From a checkpoint of a small transformer trained on Wikipedia.
Size: MLP 704 SwiGLU, vocabulary 512, 13.1M parameters.
Architecture: RMSNorm before each block, rotary positions, untied embeddings.
Training: a variant of SOAP for these matrices, 317M tokens.
Each number is 50 + 10 x the weight over its row's rms, rounded and kept within 0 to 99. Layers, rows and columns count from 0. The size before them is the row's rms in percent of the matrix's.

# layer 10 MLP up, 704x256, rms 0.0505, rows 17-53, columns 0-63
100:46 44 45 32 53 45 65 54 54 52 50 55 43 43 42 43 56 66 45 53 42 70 46 37 38 48 54 40 61 49 52 78 51 43 60 58 47 53 62 62 58 52 56 61 54 52 41 40 53 42 66 51 34 34 61 37 56 50 36 36 54 60 72 54
105:35 38 51 40 38 43 66 46 32 60 43 43 64 37 52 49 37 43 18 52 41 52 43 46 66 62 58 71 46 46 43 45 36 58 64 56 66 72 42 49 51 67 58 64 69 39 58 64 42 50 58 55 52 66 54 55 52 53 49 39 32 42 52 58
097:59 35 44 49 59 45 45 60 48 50 37 42 55 46 49 41 37 41 52 52 34 51 55 55 48 45 40 55 39 72 54 38 54 56 43 37 58 47 42 45 33 47 46 68 49 43 53 53 41 40 44 57 51 49 71 34 66 40 50 50 47 68 64 46
098:53 30 39 42 58 35 44 43 49 36 53 60 49 41 62 65 41 47 52 45 69 44 73 47 57 36 39 47 48 60 63 62 49 37 45 59 56 57 51 35 38 45 45 52 54 35 77 55 44 73 67 41 58 49 65 42 40 39 38 52 50 40 39 52
110:68 51 52 59 46 51 50 57 49 48 26 50 67 46 36 66 54 46 42 43 52 39 70 49 49 61 61 51 47 40 60 51 35 51 40 63 56 74 56 47 48 41 40 44 42 44 46 57 50 52 55 43 55 61 57 66 39 46 58 56 39 52 50 57
103:57 51 70 72 49 50 73 55 54 45 38 62 58 57 51 53 56 41 56 71 41 47 43 55 50 63 70 59 67 56 61 41 36 40 49 53 46 47 46 34 43 55 49 50 56 63 45 24 49 40 47 43 65 36 48 61 68 58 66 52 52 54 47 64
100:50 62 61 65 73 57 54 42 45 33 48 49 27 49 50 49 47 47 36 57 55 54 62 57 48 63 44 60 51 44 59 69 43 64 37 43 61 70 71 55 64 56 38 36 43 52 50 47 57 47 50 46 37 50 48 50 59 56 48 36 60 58 54 60
100:38 62 47 41 37 61 34 46 47 51 47 35 57 44 51 37 51 50 63 42 52 53 44 51 49 55 41 46 56 50 53 66 36 44 61 59 51 58 52 54 43 42 61 43 52 37 57 51 48 57 66 55 55 60 34 45 61 50 48 28 47 38 57 57
099:65 42 37 33 43 51 54 58 45 40 50 54 52 42 51 50 58 62 39 62 59 47 46 50 47 49 51 41 54 60 53 59 52 56 56 42 38 36 54 65 74 76 46 43 63 54 32 54 46 50 39 56 58 42 71 63 71 44 49 51 53 42 44 67
101:35 58 46 87 71 46 55 35 48 55 57 45 56 45 53 29 31 52 60 51 45 54 56 47 57 57 64 44 58 48 44 43 35 52 54 38 34 59 48 46 56 48 53 51 51 55 69 53 39 49 42 54 31 42 48 55 46 61 45 52 64 61 43 46
096:38 45 39 39 60 43 46 42 45 50 47 53 64 46 47 57 58 62 50 41 54 56 52 58 40 58 50 62 40 53 44 45 51 50 68 53 50 51 45 51 46 44 65 55 36 55 29 29 49 55 60 38 56 58 34 58 60 47 58 49 40 46 63 70
106:63 32 32 58 71 54 55 23 42 64 43 48 49 73 40 52 45 57 38 42 32 63 37 60 41 52 42 35 49 55 45 43 45 44 49 65 60 48 41 59 59 46 53 64 33 40 45 63 44 54 43 46 46 51 57 50 36 38 47 50 29 53 35 59
099:47 41 49 66 36 41 29 61 61 50 55 53 51 32 52 54 41 70 60 54 48 39 54 56 28 54 42 38 68 57 20 52 46 47 47 43 58 41 45 53 52 48 57 30 65 51 54 35 55 57 54 60 46 46 46 50 46 51 45 65 48 57 44 33
097:58 53 47 54 53 62 41 54 53 42 41 40 49 42 38 37 38 45 51 56 52 56 62 38 42 49 44 50 65 35 48 64 44 61 33 37 49 45 54 45 44 41 46 45 54 39 41 52 52 61 63 58 49 51 42 52 58 53 57 45 51 63 36 30
104:63 60 65 48 70 45 51 49 36 50 27 65 53 31 55 51 51 51 49 62 40 28 31 52 49 25 39 39 49 53 44 51 45 60 53 67 47 59 61 58 52 42 70 35 44 47 43 46 50 40 51 39 45 52 51 60 54 54 56 41 49 74 49 58
095:69 51 33 42 64 50 40 40 58 62 43 59 54 47 50 36 37 49 53 38 50 42 46 61 66 48 49 33 43 52 52 51 54 62 42 34 69 63 65 42 54 52 50 59 53 59 50 38 57 45 58 60 58 55 48 32 63 51 57 56 64 54 53 48
105:59 41 45 46 38 37 35 47 58 45 57 49 45 53 50 48 48 57 34 49 45 69 45 63 37 48 28 47 58 51 57 59 31 65 49 52 43 60 54 61 65 44 46 33 46 45 51 32 49 52 60 54 57 58 56 35 52 50 45 30 53 72 60 56
092:47 48 63 54 61 55 36 42 61 62 43 62 44 63 36 49 59 55 38 53 39 64 45 58 42 50 51 50 48 64 41 44 29 44 46 38 46 52 55 44 78 43 51 38 51 56 38 42 69 50 68 73 55 44 48 54 54 49 44 40 57 35 65 44
096:29 34 62 67 62 49 36 64 55 35 50 31 34 47 40 45 64 47 47 60 38 64 44 43 43 49 48 57 58 35 56 72 36 51 46 62 49 48 47 56 51 56 51 50 48 40 58 53 41 40 52 51 62 50 54 54 53 48 28 48 60 45 62 51
107:48 38 73 75 39 53 53 59 60 43 32 41 44 50 53 48 45 52 45 44 58 49 39 35 46 44 49 50 60 41 37 51 49 42 61 56 61 45 31 55 54 50 42 38 36 40 47 32 47 35 39 44 43 44 52 48 49 44 58 44 48 53 54 41
099:56 51 43 36 49 61 59 43 55 52 26 53 42 51 57 71 50 39 67 52 37 57 44 56 43 45 53 46 46 50 53 37 43 42 63 56 60 45 58 52 48 67 49 51 47 58 61 53 48 57 54 42 49 30 67 58 48 43 51 52 40 49 48 33
091:44 50 55 29 47 35 63 48 39 49 46 54 45 45 70 48 46 38 60 44 27 30 51 46 57 65 54 51 60 41 29 54 51 59 68 48 57 47 47 52 53 64 52 50 56 32 50 59 59 58 47 34 53 48 56 41 45 60 38 47 44 45 46 63
101:58 30 46 66 57 51 51 61 43 51 43 44 52 41 59 47 44 66 58 45 66 57 49 44 67 57 55 55 39 54 66 51 53 57 48 45 59 69 56 58 60 56 57 54 58 46 50 50 44 38 48 61 42 36 57 66 53 67 45 44 58 62 48 54
104:61 49 46 56 51 51 46 47 46 43 59 44 38 45 56 45 52 30 43 64 60 54 58 56 35 49 62 41 56 39 48 62 53 62 56 54 50 47 77 61 47 59 43 49 56 49 52 56 49 41 59 52 59 51 32 47 50 48 60 39 30 74 44 38
099:44 57 36 43 50 40 55 57 41 44 46 62 42 42 42 62 61 50 54 61 62 42 70 60 42 61 55 48 46 49 40 62 54 61 49 69 58 51 36 54 33 47 50 47 43 47 45 29 46 49 79 42 58 52 43 55 44 59 53 48 57 60 38 71
093:60 54 59 31 45 57 33 49 51 53 58 47 59 64 50 64 43 45 58 54 50 56 40 54 42 64 60 53 51 45 48 42 48 52 40 36 40 54 76 50 38 40 36 48 70 32 46 51 76 37 61 47 61 49 45 43 37 48 50 53 49 39 61 58
101:47 49 37 36 59 46 52 46 54 50 51 56 59 38 59 42 44 45 50 34 47 49 43 49 41 49 45 33 59 55 52 37 39 47 66 41 61 58 39 51 29 66 66 58 34 41 52 47 47 41 46 44 47 62 52 66 32 47 38 43 38 52 40 41
101:39 44 46 62 53 45 37 55 56 62 44 68 62 48 64 56 42 46 48 57 43 55 69 43 50 53 41 51 59 34 38 47 49 51 32 51 51 53 51 57 33 57 48 50 55 60 51 27 62 58 77 54 50 52 41 59 35 46 67 69 43 49 44 51
101:56 47 61 33 46 51 55 38 32 48 49 39 37 46 50 41 33 51 40 37 64 42 57 45 52 63 56 30 46 59 58 65 30 68 53 53 72 50 42 55 45 45 58 56 63 66 45 55 43 51 58 54 42 50 69 42 38 45 50 55 45 63 44 55
101:50 75 43 50 45 38 45 59 65 37 54 45 53 50 51 49 45 42 67 43 43 51 66 81 56 52 51 47 55 47 40 56 52 49 39 62 42 57 52 38 72 62 48 49 37 47 71 25 58 58 52 49 58 50 44 55 40 47 50 37 58 44 47 37
098:49 54 36 57 55 65 39 30 50 56 57 58 45 48 70 68 31 41 58 66 54 48 39 41 43 67 49 45 40 41 53 43 57 33 47 54 45 28 58 50 64 39 51 67 55 51 52 44 41 46 57 52 45 39 46 70 38 55 49 42 52 63 55 59
103:41 39 53 64 54 69 30 37 51 28 46 60 47 59 37 45 43 61 49 46 50 44 45 54 45 55 53 33 56 38 55 42 34 51 51 45 57 52 47 47 58 40 47 54 60 65 33 42 53 56 45 54 54 43 77 39 46 29 50 62 36 55 59 55
103:56 54 42 39 61 54 41 23 46 66 62 46 56 61 41 54 39 61 50 49 59 66 55 49 77 39 53 53 43 52 45 65 58 41 65 52 55 53 58 57 52 55 55 45 39 52 48 44 51 54 40 56 53 34 49 53 56 56 59 45 36 60 63 50
093:48 44 63 59 31 52 47 50 65 46 51 71 67 52 34 57 43 64 62 53 63 55 54 47 27 56 40 64 63 42 25 60 76 58 46 65 47 62 49 22 41 32 46 57 58 38 37 48 51 44 61 51 65 45 53 64 53 45 56 39 63 51 53 47
102:52 64 51 55 50 52 52 54 59 40 56 55 53 51 45 66 37 50 65 45 28 56 50 57 44 60 50 44 59 47 61 36 56 57 52 66 44 61 46 61 53 50 59 20 40 55 57 42 52 44 34 53 48 44 55 60 41 55 50 41 56 44 45 38
105:37 60 59 49 55 52 64 43 42 60 64 39 55 61 44 56 60 59 57 71 46 47 51 40 59 49 66 51 45 53 40 52 59 48 53 57 58 46 57 58 60 34 43 46 52 46 56 54 43 65 30 42 60 57 36 64 48 46 49 56 48 48 58 25
102:44 62 52 47 34 42 50 39 60 49 63 52 52 57 56 69 54 61 44 44 36 45 48 58 62 21 48 40 39 55 48 55 34 50 42 37 53 66 55 38 72 66 30 59 49 69 54 49 60 42 49 55 47 57 56 42 52 33 69 54 59 47 51 57
# layer 10 MLP down (transposed), 704x256, rms 0.0503, rows 17-52, columns 0-63
103:54 36 62 54 53 53 61 51 49 58 62 55 52 40 62 52 61 28 54 68 42 56 59 43 59 65 57 64 66 61 55 31 54 54 52 68 56 67 44 52 50 52 50 44 64 62 31 42 61 41 47 49 54 69 51 51 54 53 49 45 57 52 57 40
100:53 65 38 43 55 49 62 53 54 51 39 56 40 62 33 42 61 64 36 62 40 47 47 49 44 53 53 60 51 65 47 41 38 66 49 65 43 18 53 39 40 84 49 54 32 68 34 44 50 47 49 35 51 42 42 50 58 45 38 58 48 40 50 63
098:54 48 52 47 55 42 29 49 54 59 56 44 40 63 52 52 44 39 59 57 37 45 50 33 56 39 58 68 54 61 48 50 57 38 43 40 54 37 57 29 41 60 57 29 40 41 55 49 56 53 50 50 53 47 45 50 51 47 44 36 70 21 73 70
100:44 58 47 59 58 52 63 27 47 46 48 59 26 45 77 47 51 43 68 46 62 47 47 59 54 44 38 55 48 37 63 67 48 53 54 35 54 56 52 43 57 47 38 40 46 38 46 56 55 34 36 44 28 34 35 49 46 47 59 63 58 41 63 62
094:51 50 30 49 53 61 41 53 61 50 38 65 48 51 42 47 38 48 41 50 39 59 62 54 49 40 48 33 55 56 67 44 33 55 50 52 67 49 42 41 41 37 54 47 53 58 60 58 54 65 62 55 52 56 59 45 43 56 39 52 61 51 51 42
101:72 46 46 34 59 52 68 52 47 45 66 55 47 54 50 57 58 64 52 73 39 52 52 41 57 54 35 42 50 33 50 42 45 57 48 37 57 57 48 60 41 34 38 40 38 35 42 46 48 49 37 44 52 49 57 46 59 54 58 58 57 44 44 61
099:60 40 46 40 49 47 54 44 37 61 57 45 58 41 53 49 59 43 36 47 46 70 30 41 62 53 51 25 57 53 45 42 35 44 51 56 52 68 60 53 55 67 30 48 47 49 55 49 24 39 37 44 48 71 67 49 38 48 38 56 38 54 69 46
102:48 46 46 51 40 48 44 41 58 49 39 41 47 49 65 52 39 52 49 36 46 32 47 55 79 43 58 38 53 61 54 52 65 54 39 35 28 59 55 47 66 48 59 28 59 59 60 48 57 44 44 39 43 52 52 52 46 32 47 47 40 71 67 47
097:51 50 39 66 47 50 55 65 41 54 52 42 61 63 44 57 53 52 60 41 56 61 59 42 59 68 52 58 47 37 58 68 47 43 48 53 46 53 65 55 50 58 62 22 38 49 51 57 31 35 47 57 60 46 64 53 52 48 59 44 60 42 50 63
103:42 61 37 60 51 46 54 39 44 54 62 42 62 33 39 53 37 36 53 57 53 53 48 54 53 54 33 54 44 44 33 43 52 51 58 46 21 45 58 56 45 46 51 38 76 50 42 58 67 37 48 46 41 59 43 55 49 46 51 55 45 31 57 50
098:57 66 46 41 51 51 40 46 58 59 52 58 56 59 56 57 62 44 64 33 45 54 35 68 54 61 73 44 57 57 50 62 37 47 42 46 54 38 63 53 38 54 65 46 69 56 39 52 59 53 46 45 45 42 53 69 44 55 57 43 41 47 49 39
105:52 57 46 38 42 59 51 45 61 56 43 43 63 65 59 43 46 52 41 40 57 41 52 57 41 62 59 47 63 43 50 52 38 53 55 70 55 49 51 60 44 50 29 60 60 54 58 51 37 54 49 52 70 52 48 25 41 42 51 35 57 49 46 44
102:41 61 50 39 42 64 49 28 51 78 57 46 50 55 41 63 55 51 55 60 63 40 39 48 26 54 47 71 43 57 44 57 47 62 36 39 42 44 44 54 42 29 35 51 57 52 45 56 52 62 61 40 31 39 64 43 41 45 43 39 49 46 64 60
096:65 45 37 43 55 49 53 45 41 47 37 39 53 55 38 50 68 51 56 47 57 42 66 47 45 48 68 32 38 34 35 57 60 58 46 42 33 56 64 52 53 37 58 64 57 51 50 58 72 52 37 41 50 39 41 59 47 54 51 38 34 51 46 44
104:51 68 40 45 60 59 53 61 55 51 62 45 52 32 33 64 49 67 45 64 58 47 39 41 37 44 60 46 62 54 60 52 50 49 51 59 55 53 48 46 63 52 41 52 51 49 62 69 44 46 61 68 53 63 50 30 58 51 56 42 67 52 36 49
096:62 50 51 58 39 48 46 59 59 32 53 53 38 56 53 62 42 47 41 53 63 56 66 45 54 39 52 55 47 62 43 38 50 71 42 53 62 55 55 70 59 43 33 49 34 52 69 61 42 37 49 48 49 52 47 45 56 67 56 45 49 46 51 60
103:44 52 54 39 54 53 41 61 39 37 56 55 49 52 47 49 52 52 46 58 60 53 57 48 60 53 58 50 45 27 50 64 35 53 53 38 53 29 47 26 59 45 75 37 58 66 49 40 45 47 51 52 56 49 48 46 38 59 42 56 66 39 45 61
100:64 61 57 70 30 46 43 33 65 38 49 49 52 51 60 46 47 56 51 48 65 45 52 60 28 40 50 58 45 71 50 40 47 45 42 56 34 42 48 46 49 61 56 43 47 54 28 57 42 40 54 61 39 57 30 30 80 66 50 37 68 44 43 40
100:54 50 46 36 60 54 71 58 30 57 51 54 66 46 54 44 52 49 67 67 56 73 45 39 53 50 52 32 58 56 49 60 57 54 46 48 51 31 36 47 49 43 61 36 51 41 67 54 52 43 59 45 41 37 40 45 47 63 47 46 58 63 40 57
108:67 39 50 61 55 64 55 37 57 46 61 69 48 53 45 51 40 53 56 50 81 49 45 57 66 53 45 43 51 34 49 42 64 54 53 53 38 60 68 33 52 62 51 38 53 55 35 52 68 53 42 52 35 68 41 73 61 42 73 47 58 49 39 57
101:30 63 64 51 64 43 48 37 53 61 59 50 42 41 57 56 51 29 53 66 51 35 54 49 34 42 52 46 59 35 51 56 42 48 40 62 40 61 75 35 57 61 43 56 50 55 57 32 49 44 41 30 58 45 45 49 47 70 57 41 33 56 51 51
095:39 48 60 50 45 73 47 51 30 46 43 55 47 42 31 46 52 29 62 32 48 50 35 44 46 65 50 35 47 48 52 47 45 47 43 63 52 32 39 66 52 48 61 67 32 47 41 52 72 49 53 57 54 46 49 45 39 36 56 31 34 59 47 44
100:54 43 62 53 54 62 50 50 43 52 57 55 48 56 52 43 44 75 43 54 56 38 45 46 46 41 64 32 52 59 47 59 65 48 52 36 37 48 41 49 45 63 54 43 37 48 38 47 55 44 53 38 70 41 52 41 67 49 39 47 51 30 46 54
098:54 51 59 50 34 38 54 37 55 50 66 56 63 54 39 68 52 54 45 37 53 54 39 47 13 55 61 40 59 51 54 56 64 63 54 40 44 40 59 50 30 35 43 42 61 63 36 62 46 41 67 40 39 57 50 50 47 50 56 62 57 53 40 46
101:49 44 57 52 48 34 66 47 44 61 67 50 50 52 54 50 51 36 33 57 50 52 64 31 63 53 44 58 51 47 47 49 38 45 59 55 47 58 50 52 45 63 58 50 47 64 49 63 35 31 56 38 62 47 62 38 54 43 54 46 45 57 68 46
098:60 60 66 61 64 35 31 60 46 47 37 51 49 41 51 44 57 32 49 61 28 40 43 32 36 49 47 50 44 40 52 60 65 43 43 48 44 55 53 44 60 52 54 59 50 44 56 75 42 53 59 39 61 41 45 40 40 33 42 60 50 67 41 71
098:65 51 54 53 59 50 45 58 46 63 32 38 37 60 51 54 65 64 51 77 47 53 48 46 49 56 43 64 36 53 35 67 64 75 62 48 47 43 37 64 41 40 35 45 51 55 61 34 39 45 44 54 36 49 46 58 47 40 50 33 50 48 54 51
105:54 52 48 53 59 71 58 31 60 49 47 52 62 40 34 42 58 63 41 61 49 27 44 50 35 53 58 59 58 52 45 33 55 68 60 66 57 50 28 46 37 46 62 50 52 61 31 41 56 54 56 54 56 34 55 64 36 46 41 53 46 54 59 51
100:58 50 45 38 45 55 64 42 31 54 44 50 52 73 54 49 36 43 53 52 47 59 43 62 50 43 51 40 56 62 45 47 47 58 42 55 64 54 49 60 56 52 51 52 64 50 45 64 46 44 63 36 20 61 59 61 32 42 45 56 51 54 64 57
101:50 52 46 70 37 45 29 55 56 54 42 48 47 49 56 53 40 34 55 58 41 63 57 73 55 58 45 47 66 56 60 68 50 52 44 53 63 55 44 46 37 47 53 55 39 67 37 49 51 62 50 46 36 37 45 41 39 42 42 50 44 64 57 37
099:69 61 41 37 40 41 36 62 56 30 51 41 57 48 59 36 56 63 43 58 67 48 43 33 59 47 43 49 62 63 43 49 40 30 61 66 36 41 40 52 54 55 59 57 28 55 50 50 63 37 71 50 55 57 49 55 46 53 47 52 44 44 48 56
100:38 62 59 48 60 62 47 53 63 43 58 72 50 55 52 49 41 52 67 65 58 45 41 39 54 60 59 41 66 56 48 38 52 49 46 71 41 40 45 50 51 48 46 62 41 56 48 62 58 34 50 50 58 47 41 13 40 57 63 54 27 45 49 52
099:59 45 61 52 73 32 37 53 52 61 61 45 62 44 42 53 47 70 41 65 62 35 51 54 42 39 62 47 44 47 43 62 68 44 47 49 45 38 68 51 49 49 43 35 29 64 46 41 50 50 29 37 42 52 44 54 59 63 48 51 38 40 61 47
099:37 36 48 49 53 67 45 44 55 58 48 45 27 54 47 38 56 51 53 49 60 37 49 58 47 62 61 43 43 48 43 66 66 46 53 38 42 57 56 58 35 55 50 65 55 50 49 56 76 39 49 55 56 53 48 52 54 57 53 51 43 29 53 47
102:47 40 28 65 57 65 59 48 44 38 46 46 47 50 36 19 43 39 71 37 52 46 44 48 53 61 51 43 71 43 42 41 53 59 47 45 70 62 54 39 31 50 46 57 48 41 66 47 46 55 49 44 52 39 38 52 47 76 43 62 62 55 26 43
099:62 35 62 44 59 60 50 36 64 60 53 36 43 47 52 62 48 27 61 52 51 45 62 42 45 57 53 47 48 62 56 44 56 52 40 31 52 74 61 43 43 49 47 54 29 33 56 51 61 61 48 49 59 51 42 49 52 47 65 57 54 30 55 56
# layer 10 MLP gate, 704x256, rms 0.0504, rows 18-53, columns 0-63
102:49 51 41 46 43 56 38 60 52 59 65 49 53 60 44 55 47 67 38 40 63 60 35 51 53 53 47 53 73 52 45 24 53 67 30 51 48 60 49 40 52 53 70 22 33 48 42 48 41 45 56 38 54 54 49 63 49 38 35 43 51 48 38 42
096:59 41 65 35 51 54 47 45 65 44 53 61 45 48 68 52 65 49 54 51 55 42 41 55 50 31 41 53 66 58 54 40 44 52 69 49 41 46 43 52 51 55 34 61 64 48 47 54 68 47 47 53 58 70 45 47 28 45 61 50 43 52 43 41
098:59 48 58 61 48 48 53 58 50 74 46 54 47 40 42 49 42 49 61 39 58 50 46 39 57 54 55 36 68 58 40 58 62 55 62 48 43 44 68 56 66 57 49 64 54 52 50 48 54 54 44 52 49 52 52 54 51 36 43 41 51 49 65 58
103:54 47 40 56 55 49 44 58 47 38 37 64 54 46 31 62 46 36 42 54 37 36 51 39 42 61 41 63 31 61 31 38 53 46 41 47 60 67 49 46 54 67 42 53 40 46 55 66 54 44 38 54 46 57 41 46 34 62 39 64 51 40 48 56
101:60 39 46 35 48 42 63 35 62 38 44 69 42 44 58 63 40 43 53 50 42 35 45 51 49 55 47 58 43 41 45 29 44 43 40 42 57 45 37 44 57 40 43 61 45 34 57 57 51 39 48 33 17 32 33 48 48 65 39 54 38 55 43 55
102:60 59 48 37 50 57 46 66 59 48 57 42 50 62 46 49 52 60 35 49 50 55 34 42 63 67 52 44 59 60 43 43 57 44 55 47 29 43 54 55 56 67 45 46 62 39 50 26 21 54 55 64 26 64 60 41 41 49 37 50 51 50 29 40
101:52 57 59 50 57 33 43 47 68 38 51 44 55 56 64 52 52 51 35 63 36 37 61 41 60 38 57 42 47 56 63 35 55 52 50 56 52 56 34 37 76 38 53 41 59 69 51 57 55 55 76 46 49 42 52 71 48 31 40 59 56 57 65 61
098:44 53 48 32 40 35 47 61 61 57 42 39 68 53 47 60 60 65 40 48 60 61 40 44 58 51 48 59 55 46 51 46 42 43 46 59 52 49 42 49 56 49 48 41 64 59 48 58 49 51 45 50 29 62 54 61 70 47 46 42 59 59 51 64
103:42 40 68 56 38 66 47 31 49 58 45 60 45 51 46 41 53 58 44 52 49 44 54 55 42 70 35 59 38 58 36 50 43 51 57 54 44 48 46 60 46 38 53 39 48 54 52 48 38 53 32 47 57 52 38 48 36 65 60 74 60 43 53 45
098:49 50 43 50 48 65 48 46 60 43 54 42 52 63 44 59 53 54 50 35 66 54 35 37 46 56 40 41 48 53 46 49 55 32 50 60 53 49 47 52 54 59 72 56 50 49 49 41 44 60 44 57 41 57 50 56 66 47 49 60 50 48 38 46
100:51 59 43 48 47 49 46 41 47 51 46 52 42 61 32 69 30 62 73 37 57 59 50 41 63 59 77 63 58 53 68 53 42 45 45 46 53 61 59 45 39 68 61 48 38 71 43 56 55 51 60 63 57 53 61 36 50 49 42 50 64 64 38 54
099:49 61 40 66 47 51 47 57 67 46 54 45 33 66 55 52 42 44 44 54 45 68 48 41 34 56 54 42 61 46 53 42 50 66 50 45 52 44 65 63 43 41 62 35 69 55 57 52 40 59 51 46 53 54 48 44 53 47 35 52 56 57 55 44
100:63 49 54 38 50 51 52 51 54 33 34 28 46 46 59 44 38 55 50 45 60 44 62 49 38 69 53 50 69 47 57 54 48 50 48 60 40 51 52 45 48 46 49 48 54 42 38 57 40 48 59 65 49 48 46 58 61 56 40 43 43 59 57 59
102:62 27 52 43 56 37 45 56 56 59 30 55 53 56 43 52 51 52 43 52 56 62 61 50 54 61 36 56 44 39 38 58 60 28 57 37 41 51 76 56 40 46 50 54 59 68 60 58 36 55 74 67 57 62 57 48 42 52 22 51 44 46 55 47
098:42 46 58 46 49 57 51 56 58 40 44 48 39 64 71 50 55 47 58 65 39 61 30 46 56 54 40 43 45 58 60 49 58 52 33 45 50 49 55 45 44 53 50 81 47 60 54 62 55 58 55 66 30 38 38 49 41 49 34 36 65 48 50 68
105:45 47 62 49 48 40 57 60 45 71 57 41 59 50 56 50 63 59 41 48 45 40 49 39 46 35 59 48 41 55 48 43 55 45 49 57 55 49 61 50 57 28 52 43 38 40 55 59 47 42 32 29 51 47 43 69 49 46 51 59 62 53 38 60
092:45 62 40 70 38 62 69 51 50 52 59 47 50 33 59 58 49 60 35 28 47 47 50 38 59 61 48 41 62 36 22 61 50 41 20 65 46 34 50 56 61 65 35 55 54 37 57 47 55 55 56 55 19 42 55 47 38 40 55 50 41 51 57 51
100:71 54 55 55 48 44 61 55 39 59 57 74 71 47 67 48 69 62 47 47 32 45 51 49 47 43 57 45 50 50 49 49 45 52 53 60 59 50 48 49 51 48 52 48 37 59 45 33 41 70 36 51 49 43 53 55 67 56 59 48 62 58 58 67
104:67 48 55 62 44 57 48 44 51 53 59 48 58 32 42 47 64 57 54 56 55 59 37 39 57 60 45 55 51 53 44 61 48 49 44 36 57 52 51 47 47 45 56 55 57 52 56 42 50 41 46 57 51 50 60 53 49 62 58 59 47 47 66 52
100:62 52 40 53 51 51 59 57 49 60 48 54 61 57 68 57 53 48 77 43 65 60 59 42 54 40 53 44 44 64 46 51 58 60 53 48 48 44 49 52 53 39 71 34 50 72 66 30 54 40 44 62 45 45 36 56 42 60 46 29 58 41 53 38
089:46 65 42 28 48 50 47 59 43 35 35 44 59 48 51 57 42 47 68 39 53 57 62 27 40 67 53 25 59 57 43 59 51 44 62 64 46 57 44 53 63 70 44 55 48 53 61 57 56 58 64 39 41 38 35 39 56 67 45 48 51 60 49 42
097:39 63 62 47 69 52 51 44 45 56 56 55 48 65 68 50 58 52 55 50 50 66 59 38 66 41 51 72 40 54 60 41 39 60 59 57 58 58 66 41 58 48 40 53 66 35 47 29 51 51 65 45 55 45 54 62 40 59 40 40 60 45 50 51
106:57 44 55 52 60 53 55 41 61 45 56 50 50 58 45 63 58 41 33 47 54 51 56 60 69 27 47 58 62 57 55 39 40 53 51 43 44 57 64 41 44 49 49 60 47 36 32 51 50 62 36 39 48 66 57 48 27 63 40 55 43 42 53 64
099:45 51 39 48 56 50 47 61 54 51 61 46 70 48 58 42 63 49 31 55 50 48 58 46 45 36 62 40 65 56 29 53 38 58 52 55 36 71 46 53 29 44 36 46 67 57 56 64 42 50 65 43 55 52 56 52 46 63 45 44 63 42 34 51
095:44 59 52 49 52 39 34 50 50 49 49 52 52 33 51 45 59 33 54 60 38 66 56 54 43 45 59 53 47 62 53 58 29 39 44 52 60 50 54 54 34 47 39 45 56 42 40 55 49 35 53 63 32 64 47 19 51 52 52 34 62 26 45 51
100:44 48 44 61 41 47 22 58 64 57 66 41 59 51 37 66 58 60 54 57 46 67 37 49 56 69 52 45 55 45 59 41 57 61 48 48 41 33 49 66 51 51 53 52 61 76 48 51 58 40 33 57 41 68 45 39 51 71 41 60 75 49 36 39
105:51 44 55 47 59 47 32 58 58 56 44 60 53 49 62 49 53 42 45 59 41 55 45 54 50 58 42 32 34 37 57 73 42 51 53 44 51 55 38 51 49 36 43 45 36 50 39 44 52 46 37 43 55 62 38 49 52 57 57 45 58 43 57 53
102:52 57 36 48 51 56 51 58 61 71 64 37 38 63 56 65 55 60 35 39 36 55 47 53 50 58 47 49 54 56 34 51 43 40 39 50 59 64 41 45 53 49 42 56 57 82 44 53 59 44 72 48 41 49 61 42 29 60 44 52 62 42 50 41
099:30 56 59 55 61 42 53 88 45 44 70 39 55 48 72 57 61 52 67 47 66 50 62 54 49 53 39 49 53 52 37 40 79 41 70 56 56 43 61 59 62 45 48 45 28 30 28 24 36 59 45 30 32 52 56 57 52 56 60 36 56 50 48 44
101:38 45 47 27 36 60 30 63 47 65 47 59 50 55 62 48 42 56 37 55 47 64 46 35 48 42 53 43 36 41 49 49 66 55 58 66 53 50 45 60 55 50 49 49 37 60 43 59 50 56 75 50 56 41 49 58 46 66 42 53 63 61 36 48
101:49 43 52 48 68 53 70 59 41 52 35 48 53 55 46 24 62 67 49 42 46 32 46 36 42 52 58 50 45 50 49 68 34 60 66 59 41 59 71 63 70 38 45 55 57 54 63 52 50 49 61 46 56 53 40 55 36 36 52 47 62 57 65 46
103:55 41 44 25 40 43 47 39 56 67 32 58 54 58 53 61 55 47 56 37 53 49 47 49 68 32 39 40 59 49 46 51 51 25 53 61 47 51 58 42 62 63 59 49 54 54 41 53 53 50 32 50 55 53 65 70 36 36 50 66 45 59 39 58
097:42 66 51 51 47 43 31 54 39 58 54 48 63 60 47 39 48 45 43 78 43 35 37 44 39 40 68 56 38 54 37 55 56 54 35 52 56 42 44 45 52 53 23 53 37 56 34 56 56 54 31 71 49 39 52 50 57 57 42 45 46 63 53 53
100:53 48 74 49 46 30 48 70 71 64 42 51 70 49 44 52 60 45 55 51 58 51 45 39 53 61 41 41 38 46 46 51 49 37 50 19 50 43 46 51 40 56 48 66 52 61 68 60 37 58 48 57 36 61 42 50 28 42 41 49 68 28 51 57
106:37 56 67 56 51 31 77 51 51 40 69 47 71 48 33 52 52 48 61 46 63 58 43 56 49 66 49 54 44 46 51 39 49 53 56 43 54 45 49 49 61 33 56 61 55 44 54 41 35 59 50 43 51 38 48 51 54 58 48 42 42 53 45 62
101:65 43 49 50 44 45 47 57 42 34 60 48 57 40 60 52 36 56 51 49 69 59 62 44 49 47 55 44 44 67 64 46 62 49 41 58 51 32 48 62 49 21 58 32 66 41 47 54 29 75 54 44 56 66 44 61 39 62 43 40 44 49 49 49